config.yaml
num_hidden_layers: 16
hidden_size: 224
num_attention_heads: 4
num_key_value_heads: 1
head_dim: 64
intermediate_size: 448
vocab_size: 8192
hidden_act: "swiglu"
norm: "layernorm"
norm_place: "pre"
norm_eps: 1e-05
positions: "rope"
rope_theta: 500000.0
rope_fraction: 1.0
qk_norm: false
attn_scale: 0.125
bias: "none"
tie_word_embeddings: false
parallel_block: false
init: "normal"
init_std_qkv: 0.0296
init_std_o: 0.0
init_std_up: 0.0296
init_std_down: 0.0
optimizer: "soap_variant"
learning_rate: 0.00238
beta1: 0.95
beta2: 0.95
weight_decay: 0.096
lr_head: 0.00462
max_grad_norm: 2.0
warmup_steps: 200
schedule: "wsd"
decay_fraction: 0.684
decay_shape: "sqrt"
final_lr_fraction: 0.05
batch_tokens: [16384, 32768, 65536, 131072]
max_seq_len: 512
doc_mask: true
z_loss: 1e-05
train_tokens: 200800000
max_steps: 4310
dataset: "wikipedia_en"
Each number is 200 + 30 x the weight over its row's rms, rounded and kept within 0 to 999. Layers, rows and columns count from 0. The size before them is the row's rms in percent of the matrix's.

# layer 3 MLP gate, 448x224, rms 0.0894, rows 91-94, columns 0-111
093,209,168,176,176,207,169,191,194,199,235,188,191,214,134,194,167,202,206,233,227,204,219,185,141,244,181,134,220,215,180,202,132,142,117,163,190,241,232,197,251,215,178,205,231,232,192,167,223,189,181,204,191,206,226,230,197,213,208,155,162,173,196,184,159,194,265,254,230,204,175,218,204,199,189,177,256,223,245,230,180,177,206,213,197,216,177,251,174,178,247,198,239,224,243,198,137,243,202,237,200,174,173,184,222,252,164,233,197,211,225,182,193
084,157,179,195,183,253,219,206,194,163,218,192,156,173,168,214,207,200,232,250,212,243,218,173,225,194,172,212,181,222,145,201,175,232,199,120,170,225,191,202,226,217,213,189,160,202,201,136,228,156,192,172,195,199,213,173,154,225,224,196,230,252,165,207,167,244,237,257,199,239,236,175,188,255,199,211,225,272,135,196,214,205,171,194,195,198,217,150,197,204,197,203,223,232,171,222,153,191,195,220,235,249,184,141,233,225,180,137,181,187,232,254,205
094,221,254,224,195,209,196,223,219,172,183,172,178,210,143,224,170,205,215,169,174,200,162,136,217,167,186,181,178,208,225,228,138,232,246,220,135,175,204,164,173,183,246,139,203,201,208,196,140,251,189,240,212,200,222,209,176,212,155,246,149,221,167,220,188,189,206,251,208,208,202,203,197,137,216,194,207,175,209,206,262,173,159,230,176,132,206,173,261,172,181,213,215,245,233,217,244,163,222,220,200,149,169,228,184,232,188,204,211,212,174,183,194
103,228,226,238,200,148,163,237,207,190,208,241,173,212,149,242,193,260,191,203,267,221,227,188,194,150,175,239,223,191,198,266,186,221,153,183,181,207,197,164,184,176,219,144,188,202,162,190,189,173,218,243,191,223,226,227,237,256,170,204,195,234,198,207,197,220,192,181,199,186,218,200,238,171,189,180,204,223,200,180,196,204,237,216,184,154,208,228,226,131,245,198,216,202,162,204,179,224,193,199,246,258,174,179,268,218,209,159,206,171,225,223,156
# layer 3 MLP up, 448x224, rms 0.0884, rows 91-94, columns 0-111
112,148,165,154,170,214,191,182,202,225,213,174,220,180,191,217,209,210,243,216,196,227,186,171,212,218,219,211,223,196,216,214,213,174,186,199,214,159,242,200,245,168,234,214,191,228,213,172,143,199,247,186,209,188,227,280,215,187,235,110,161,198,203,231,187,267,246,214,200,193,217,198,163,180,240,196,194,164,221,187,215,182,164,143,177,248,161,219,251,213,178,217,227,201,172,236,196,193,255,172,204,217,148,246,160,214,216,217,202,220,152,179,171
088,241,205,127,192,146,134,202,187,178,228,251,263,190,203,223,148,153,202,200,209,198,192,214,198,203,195,245,172,143,190,170,175,194,246,162,187,181,214,184,191,179,204,231,232,215,208,208,192,176,184,167,198,200,224,202,220,204,253,240,220,164,181,227,184,220,213,180,254,212,219,197,147,198,218,184,139,187,195,164,190,159,198,181,197,143,232,205,179,185,231,228,185,209,184,197,160,184,204,178,176,169,236,205,207,222,181,187,237,160,147,201,231
095,211,256,186,162,214,202,208,208,197,225,175,186,165,198,232,184,149,173,176,219,216,155,175,227,212,147,192,202,208,165,192,188,209,227,186,155,204,151,215,231,160,233,221,200,233,203,214,211,226,208,181,142,188,185,212,230,234,236,164,214,174,215,179,239,141,200,211,213,186,199,202,196,142,174,245,219,240,260,271,181,204,227,209,139,206,193,227,258,204,243,170,222,168,174,195,196,174,219,199,186,165,191,228,191,199,217,201,167,193,221,212,152
109,278,193,217,188,168,199,185,137,171,188,184,175,194,221,222,195,206,154,195,199,183,203,229,138,202,231,214,227,195,148,216,221,192,189,169,224,182,147,185,169,220,214,194,225,208,235,178,197,155,181,248,153,212,170,160,189,229,216,190,216,209,191,198,208,182,161,135,214,246,234,209,188,249,190,223,253,233,188,189,209,202,171,208,189,178,195,210,254,203,201,169,236,200,186,106,233,180,169,168,199,194,130,218,215,191,145,229,155,228,238,170,191
# layer 3 MLP down (transposed), 448x224, rms 0.0863, rows 91-94, columns 0-111
106,180,200,199,245,195,224,199,261,181,184,203,259,185,248,204,211,190,203,122,186,204,178,242,257,157,206,231,200,176,227,187,189,222,192,198,239,203,222,213,144,166,155,197,178,157,156,174,230,259,193,179,152,190,219,188,166,169,155,279,186,207,256,207,182,158,170,198,185,151,197,273,182,217,239,202,178,235,186,212,159,169,182,214,183,242,190,176,235,264,158,202,192,209,208,166,238,174,207,156,210,220,264,185,207,145,197,191,191,203,206,206,177
088,185,197,217,226,127,186,203,182,219,153,160,216,237,178,199,240,174,226,172,181,211,160,168,128,204,188,180,189,202,207,176,176,124,189,190,233,202,208,201,192,233,237,158,206,217,192,221,190,177,227,251,138,202,194,204,230,193,165,222,183,228,236,212,211,155,223,198,190,147,272,178,248,179,189,175,182,257,174,206,177,234,237,237,174,223,149,184,193,216,177,185,195,190,214,182,268,228,232,170,204,264,123,210,199,210,207,222,134,216,239,194,195
098,184,210,191,193,203,220,206,224,204,208,204,190,176,191,254,203,164,195,197,235,222,135,191,225,208,129,196,204,218,109,209,144,198,174,195,238,188,162,229,227,121,199,266,215,231,186,253,205,196,233,137,95,208,235,208,248,209,205,197,203,204,221,197,202,134,204,153,233,181,196,175,190,208,146,215,214,193,196,227,131,198,209,238,155,225,186,226,216,181,202,224,220,176,175,194,217,150,164,230,148,198,234,224,166,241,205,200,156,204,199,181,171
112,191,207,202,198,128,160,225,190,241,199,220,163,158,197,188,219,255,190,169,210,237,221,167,189,179,201,215,188,170,207,240,151,187,124,194,166,206,198,173,209,236,188,183,183,159,141,187,186,233,210,291,185,219,211,172,144,257,202,151,155,206,166,195,174,179,213,204,237,190,201,199,191,194,192,222,163,198,223,176,206,217,232,238,186,181,214,208,162,170,251,128,252,211,225,148,276,199,220,202,220,232,182,185,188,175,249,155,195,220,202,164,215